Part of a small language model's weights: 11 layers.
Each number is 128 + 32 x the weight over its row's rms, rounded and kept within 0 to 255. Layers, rows and columns count from 0. Numbers have three digits each. The size before them is the row's rms in percent of the matrix's.

# layer 5 attention output (transposed), 1024x1024, rms 0.355, rows 46-63, columns 512-639
092:144166110122109130149116091131129085185153155174086102143140180097092153071191118132113095113080136091150128142117154135128105102119065147165163106121079135087148155121109129153104098061116111103152145150174132119131162178149151112153131127127143101149129158212144126149172116123105099132094109177136053132177153127173125096151169113142164126090117157130102123118076100139121113111212
095:153096101108192126167115120149027152163101121157073089096179166152115147114091191167113079079127153165111187111135173125152151165153102112077103113118106184065195087121119103128151113108115095118229114128104113156105140130094135157117175111172152089109153124099147161073149155128184162064187210107148107115117133138129126128098098134075175154064091157105163082126097163108160133135099
090:148140098108145178161079111094125099172093129137118040054149091128108119151165156138170196092067097144166095119141156102176117155130123161201077133094137131155133132126205131111115120115171101172158062117164139116139137093112141140156134153172112103170132155150149101126143115084169133099114118197148125134104087088118168106162145194122153112179092087123110102131131135154100142137157
094:098097119122153108143064126150082150147080141116198158125157122081146172145103119212164111108108101145082182119116137104180108089151127079117081144108137067082044141158104132055102094185085114147094100117083125187132111104123148150135130111138110074152121103106138112131157150082165109107139082169098093092126081182162156131132141103098107150130136175071136167151155173230119128121131
094:090146197103107134078099171067139122146105153150131111095199101132178162100144110091153154107140163067130105051120120164062157130099101113134140185131147168102137136106199125152153119100133070113118103135114110090146182176162113048099205091154149145132143198125140135176112117139172133122128119162184147135161102074099131170170155178108155126093087117160121097150163151162131168132169
091:151093081087095097133129118137119070123103087136166088164157132116100129121120109104177120104135149125109120137163153123121129086143139149116131173171159138130156126153115124186108096168102186093194142091121158156167165192115094179135147162136114151122131112100118170169169110138128146148116154131092149098110099177073144083162126108116140103159162128132092120153114126132076044127107
089:131176144079087126144163174126158129184139132148188136154133138126142155151101107124149103091074125132076137139130129145133120140101143147132159128143128091134193173138181149131134118116146146128131152100124105084156111113153146136097164158155129130192148107139144116169141152154132089128147125095134159168136066085098118105138173173100116081087118092135106161123158123101137101132165
095:099096140143074127145105133099123089169103135121128098158163162169104119151119106143109111164163124120025146112089167090167159152133175134126107116133112132130013156090121090190104130071153192090156150104055115145118115169137109150112167155097073187161086161070098135187145122095128151146107183083113104117134124178140123160131085158156118147173129119138107139127137108158129148138162
093:098063148113170088096178129117125213110169152148177203149117153190119108187132065159135159109130127189099148096085068142101075111095181083136102158153143186160101085167123136206149080125091105145133157114141143081155110112147143064123130115107067124113194146115183135180136129167148169165118134146166170111080137145119128116140101142175124117090157160183193150097107171154133145132131
093:138139095135152134176132105133063130129101078130153092133157178072147170127119099089097151078083177088172108106190095080164114164118150117138054082111115145097169138122070105170095159158195116103090136091139130134143113202163132198120144083147135097116149111106129106056142112109115080105100147163091138096190100150162087109133151108148147077122146107099132086158131135108101149099121
095:109091119104126157119141059088148178136134171136130191156185124124129173130124147163082109145157166143071140115150139179112153161122092120077129130165106195094127141092127093113116119132204111112140133161202132165153090122179103072117138178148139087098097096115112191137183114105137155096136105107079144089113164138132154079133161097133135117186071118116172132170111120159164115107162
091:127066165131071122140083140136129135107145121179118160116106128110121109142075124137043132159149125086103144180135115194152109168169114154123123096107144185122118133059081062138145114156086139093101111182157128165096148121187120146123053121153109089111147168137154138154087082118190096130154150118112048055091149090115105125148119111113137110101090121079106137114159137147153090087132
092:103099139147144063128176153060176156147149140125162138065122144095076204122126144072109144148107155110103165134079111133140134163200133207153158133088112163120090103120078129140146218172167115153143148131120161159139139157112139096117062124122156123109159145141151109107127097144163138105162145123122154123121134100145180157120076148100142153139105088130149113185139125098141191050146
095:125162145174167146089128135124193140180138072155123126047075107072156146062132092142130118128134168132160095166090098068167155106116197166122141142139158130119157120111038106067178122092138148168113139160146126138079081185107140141132145173112108150151139190161185187128069159138124141026140157108154068127102115105184148139101076140139084140119083070182076116108065094149097100166150
091:126164120231095123145154120171142117142158116128118140135137061098069098181137125119077200089132127145117123125162127121180080121117104091101146111052137158071119134149170141075105154101208141160113083113103084108097130225116108113131140132161123113084093155126100122116090133151129160136141143109147156154160124169159055178137148185136157084088111115127093148080104092112120087187122
091:135144175119127134099103144124197076156107117135078120152135166129169103093132128115173135176145135131092046083174109083153145123123097128104104162161164112117144164147132111159070138114097093141119158091166085126119109150154149095115108165101178122111112174132125110108089137156131117109167129096148127091124038215114148137176125113160150105119125173170087204127169112059144098092126
095:089166106101137147156195130129160096163092136121097119145128120136097142060166115116122154109127096117134182129163136169092123141102065099135070131147132114123168150139062134156072159158109122082108085146159099113110172064086137179128092153105129175129147107157113118136141141115141158192154105089147089183128140156152091101166117102099129131108114121110133149108141125119160123174141
094:110083132138087092103038145121083136137113117149169103125088155161105113109052123121153089123140095127091059114196120120208155140142063117196120147143149110107165144153140145153114133136117142128103156159182089127141143087168143108177156150092126095119106183090080136110126153135113135230130153165105134162146135158130105110152100088141126148125143118134119100160083103069204188139121
# layer 5 attention value, 1024x1024, rms 0.0943, rows 47-63, columns 512-639
095:111123121105194103179072153102211118119155157174157154135154098175129089111161121077184149188190102158099111154115100126104131056087158125198214141115135120117174067165150161135127143097192136137045135141153131139116116174140117184137113153158142091135089209124136107217152170090060085164076126152137073154146112169112134128160171177119092124132146105170096121119120114134134112096202
092:149122103100119127122148074134100139097090098130154209152098109159098139094094134067122119112102087083074143136149100118116119135105144086124127114131124122146154159167093108162117149124075116151091126177160118111123082131135123072179100116129109139114097154046133162120098189108075130132142114139144143123154174122112087148099105041138117097119134168119146138129112178143115112105112
096:148108171161113121132105119105135086132198077126103132163014058137086131145147165037136182150199111116103136135158102112119126211109152124128100093068108157143113096110157091182115114126083139132154175116099068139116187097104146046122171054178147183067133153187122151154070132148135130145130119094171129114113147082116109120117145118158167082103106098148096109124105104166073152154105
096:200129046070103149126186180190129161150133127109132151162038109125146103151137082090096134147146120157172143191171101129144151167111167105159118109093133179145115123171122110188166144134126094153117143134169176130074078082090133120118136155137135094141071066127096198082152109134153145104140108141068129113116188182126122143116140115136131122195135195133153144167115103122169133129170
092:078161154177221113114177134174177116195086124148153167149165143151127120101150131137185178149099083218145161132109130131175149158152128136171123088066173138102165150079070058086106186147133100147134139142143077078101088167158121117200125147038139142162089111071156075107109162111117142064148146116089091187117126164114082149144136130125059167142119068155141111078095162143187138133129
093:126166077135154135133167134131128091131149124082131145105129120128141111095142121103151178135081119059140167164131177126143150130151104171133153030192102096073094128150142116124154230163139095175126126123148174101121147177134066180172110112154105136119165133133115069167134131083169124143129149134102105057137164151099146125158124112102103127104170106177154149126154155150121188137133
093:143137122129176079121133131173164107095147094130128150149151113152115165137150115163106111084068103049139138134135125127145102147147115139198149153059141111147101093153110106174132124135167120128091089161140153120138114153146149136141050187123158150154145086102133164090106202167138144157125057162170124169129112069110131082151118104134171166165172159136132141145090133135079126153176
093:088080133115141141081060144090108115099119066112137124149130089111126155142118145134094112115110158103127137116189112118098126145122129165106125075113153083091128110098126119062141153122117099116102122185137172155113185127081045215112133142139175095139119182148074115118127133091126085145130171118108158107134139143113137102030140151126085152162125135079136146185125147116173142122100
096:114091143145117125170150128085190107111119195126127154131152154091149087138169103154126113155200134144167073210149160172154101151111129127159156111123122113097111141144159157124131082069095125117160119189090101117082163109125114147074129088175061162130158153135118150140157143105155115144091146092163092097109179117139128156100085165136175111101108148165102083137153114167102134160157
096:096129128162118112103138177147098106169097109118131091193148165072135087107141109132159143083122126065110106090119093119109082173134173098164100161127146103176113099123142133159122108103083114134086101134127138158110123112083136148105059075132079115123115104172111101160139103138103136095160141088153136144190112130111093098143091189092088121074144121139159099087157141144163138171102
095:128116113115145156097128173175057161131140122162126136142087158131135139181174109130119110106153130158147148091141152094131152119105201143185162126141145121135187131145151122142159133170112176155089138107146127101130104065099187148127128057146107139118089089127130139146113105156081088105134131134107122128109052117112161130183161157137156099127133156121126111127135094140104087096107
097:139140132103193145115095114086139132047093081137182159166103099106120123144125085148104121116165124097140082147198150144129121130112116129128102124091127128138056142148183122112047155176104134132144134136162096117108123066103098106179135100169099167099099088108122113169150075149115176133091070129145119124179177142152130162101110126149170099126139105105083063071159047140175079168075
095:145118117097058134195093210125095133144129149125085131211141100159130161138153157135124105091148125149102089107106042191061187175129140083110150132140133094124115107112123138202161129128165121148091143130105133196158104129160161152080116104118095113054078113161142104047121125153126074146124057118161120110129131121080159083126102124095105104147119179119137122177155112128158131135133
095:110082148101140149140127168155138124098175137102103164151140109112176188104104140116115115150156135094089193161104124131196099151165107141146170148211150141179111132084096154127090171160127125156127100153130186078158142042137153152171159160088113177088135154199114165116110135146139118171134174211107145159132088165140123123134113153119168136162113190105054058114122112125090104127185
093:078102179116165107150113058171096148088110185140216131146090153101191089122117202176085080127110081132088120135121153171110074157134142130133085146107129102141138100181115116129076143109102129210151165167090130126144113143175159167211141165172136116054109150173100152132132131103144158129145170067064113145106165115149139063113134123144061133144159140115150163150180133081136112162150
098:180164168079095074171106150120108121105195141129131183157121115206161091147115137159113069159137134163126121161159184061100183131165158165167124169088128115116096105112131175087128082171130135146137124176127188156088152158176163084107083153139142065158144127121172155119094121105144109084079165126087124109167112116159147079113115115145145060130131140190099118114160141086130149104083
096:150112084143127134105132053114161093110135121181105164134169175073131162102157118120137193147087117104046212161173143125118087113149139114127148132100112128143156151140128130127180140180117118119176111068092151105192084135122126116138140110107191132152167124156173121152172067170112135168125114144126157132158109058149188110119170153099163087162128095100043118103139145111102088146196
# layer 5 attention query, 1024x1024, rms 0.103, rows 64-71, columns 512-639
101:147073103078132130080177115118126085120104108172105083104160056083091188193108089042119166095089115085170133117082184139153125110144136081132087077128120195098164135158132157112158120126106170088112130108135101138131107107135115171158129131163141140091120056142068110079136107189180144115113120129087157098167160168075116171126120116127081095081133184142150130137076194177147139160124
099:163104148104152143148129096143098182115075185052082070106145089094120112121142157107154144160156134105141068109133106083142217154173159149074111140112108172119181107101180129121133131139092094104127179127102116096104092156101159165136155184111139143119072151033101131119087126132104098151118142073106130176131138147111095130120170086078107077168086135175132212104097150109143108092083
100:159126152124151162153129181141123117121094156152177193143143171163143093128132125163136079116147066122053170102154132143083082131133131109143116081199147131159113095072099158073128108149136137159153140102095192092168150113141153146125092137087123169173161069065081124100087136085132119164117158113158106119092188169067161123166147058093093129078170191122097107158148101136083102138090
096:161089139093086129091098145102169124143072089157147149170132088123128129179143177131109089124151075033100148140091130158107104131122203180126146139111128172130140119080096163074179166086136110122127117121142187084116120101154116122049096129138153114104114115136153117131166144096121151162162102133113099146145155107133136121146145090170094127136124168106163111125048119099175066121122
096:160098156090169107071099091159161163097117168130095166116138135178130089148126071099166114148126180123146160115116080072112082106069126144112152129123131123094103136040124058132162145124168147100115126173107113158131124128140124133063120153108092129115090123105136173109161140207093110105148086122188168131164068078085132164169112139156110155137140140135135116112084108085127134127078
095:117069122105118189172145094206109107119143130147083133113190114143124099136134100090156081109135139081097124114121133127128146152170179102178205166156121101131135091132139139164096095156162148138169180135120142075111168144107123172093145065159108166132154174078120119123152149132066140113082105150124103081094113082146162112142131133072133080138085104117148168144118101133078064162089
100:095151126147102118144131141155178096124135122135084120122109132138102158105148100104171124123127141116122129116103152126100085141160103135116130171094136182154160114172173150109136117145121100125072162194168131162138048145165132112143133111161111151119097191114108132157103145134162179135110082198108132141157107117068149164117146132154144129174084116156125106167160165148120087062116
099:192157120113149120126197143140125168119117159130177111151143069130078123139114114140089120136092128051056119156074120137073133156148133133122139106102104158105077096174106116131186122111157125152111121131127141112160085173072143156179166147124134165118188101135209146094209125182077186131085190141127200082158196098064196163159166108135138120112072144129165081111115079118086155156125
# layer 5 attention key, 1024x1024, rms 0.0981, rows 64-71, columns 512-639
098:182072157155138100099104122120109095099161147159125156085145115108183117106174109170142143130094194185141111110143136115122128114109077197187129080140114199125140181147141093142100128065133125162120104147136163102138074108113160138136159148098164043096128071102113129112128090194158132140143103075133145145136163167219139117147064114130103086106144133158085166147104124202163069148111
099:077153148118094080180117147118100137147139190142135077151126150102076185155067146128146072182133163155125173172137140134071130191165111227131105144057091103168110130194159099073102128225104162162080124107137136111126114128145090152102208110166115127161179113135148125099120181107123079132097087115093140154170163143109150156181130135101113125100176070134167096147138187140107132095146
100:186132145116121155163153134151156133081092141101070154162124093114150187175087159107122196079092082109093094105155132125152146116147125107117170097117145160134120113160160177150121119138091136145075079125124082054087132117093143122150101077127094178168101103114051147129096156144149115096162148131106117087147172102137114177143095160106189142134159143114113126183102101127100126057104
099:143132135164107125155130119108141168149090110158144201102137100098114126114072187088171135107128143129156145105117132114129108164086124122143072098144105132141082136154135144172090142126155136071153078103120139128136103136160123144119094126132082133159113129126130136092121123125137166146127140107109179029171182139131122094182167095094126087148072196120117113115108093125115113135103
098:145071145158120123158153138174136165070073155175154168103206159067171108108140134074125128176130081112103112117157142109065104106165133227140141159083108124158121068102088147161116148165181115172162127098151151136199108139109126155102131128110143089168128128110120126133103130136083158100091094123083093104152102189111202139106071086107114108136151115132124188085117097080150095154210
097:190103121130139117157201086105200148090113057175099145173159130125152160127088130123121111117132081126120139141149159140161130111115109105143146157097141101091128188158111136130140095080121124116126088163117147155157109127129121122154104189122110144065113117126094158146142089119133202134096083161110143130103101142186105133147115141156125096184098135116125163089165123111121114147100
103:115082197131133123078147135192156161113177113110144178001160144149102132113130205175161103099145143134097111135138153141149099195084129126084110101077060145129117110157172163153112065145131144114082085127135117085096149141216159116118120178141136127174094143129114153108067140150135141149087133135076125184222132196094086117180121171127163109143089159162094118112116135160135089199163
101:131163131108101131181130089122084109123111144140144185140142107094114147103120139155093137184101139075095088078149087180109096125191113095132135179165140132066108132155131154113181114146113148181053097142135165125100123138106107140019088178150129105127098145077132179105128114135092167165055126152152178153174189099123173132146135137139210118109082122080181133101134148065119134119164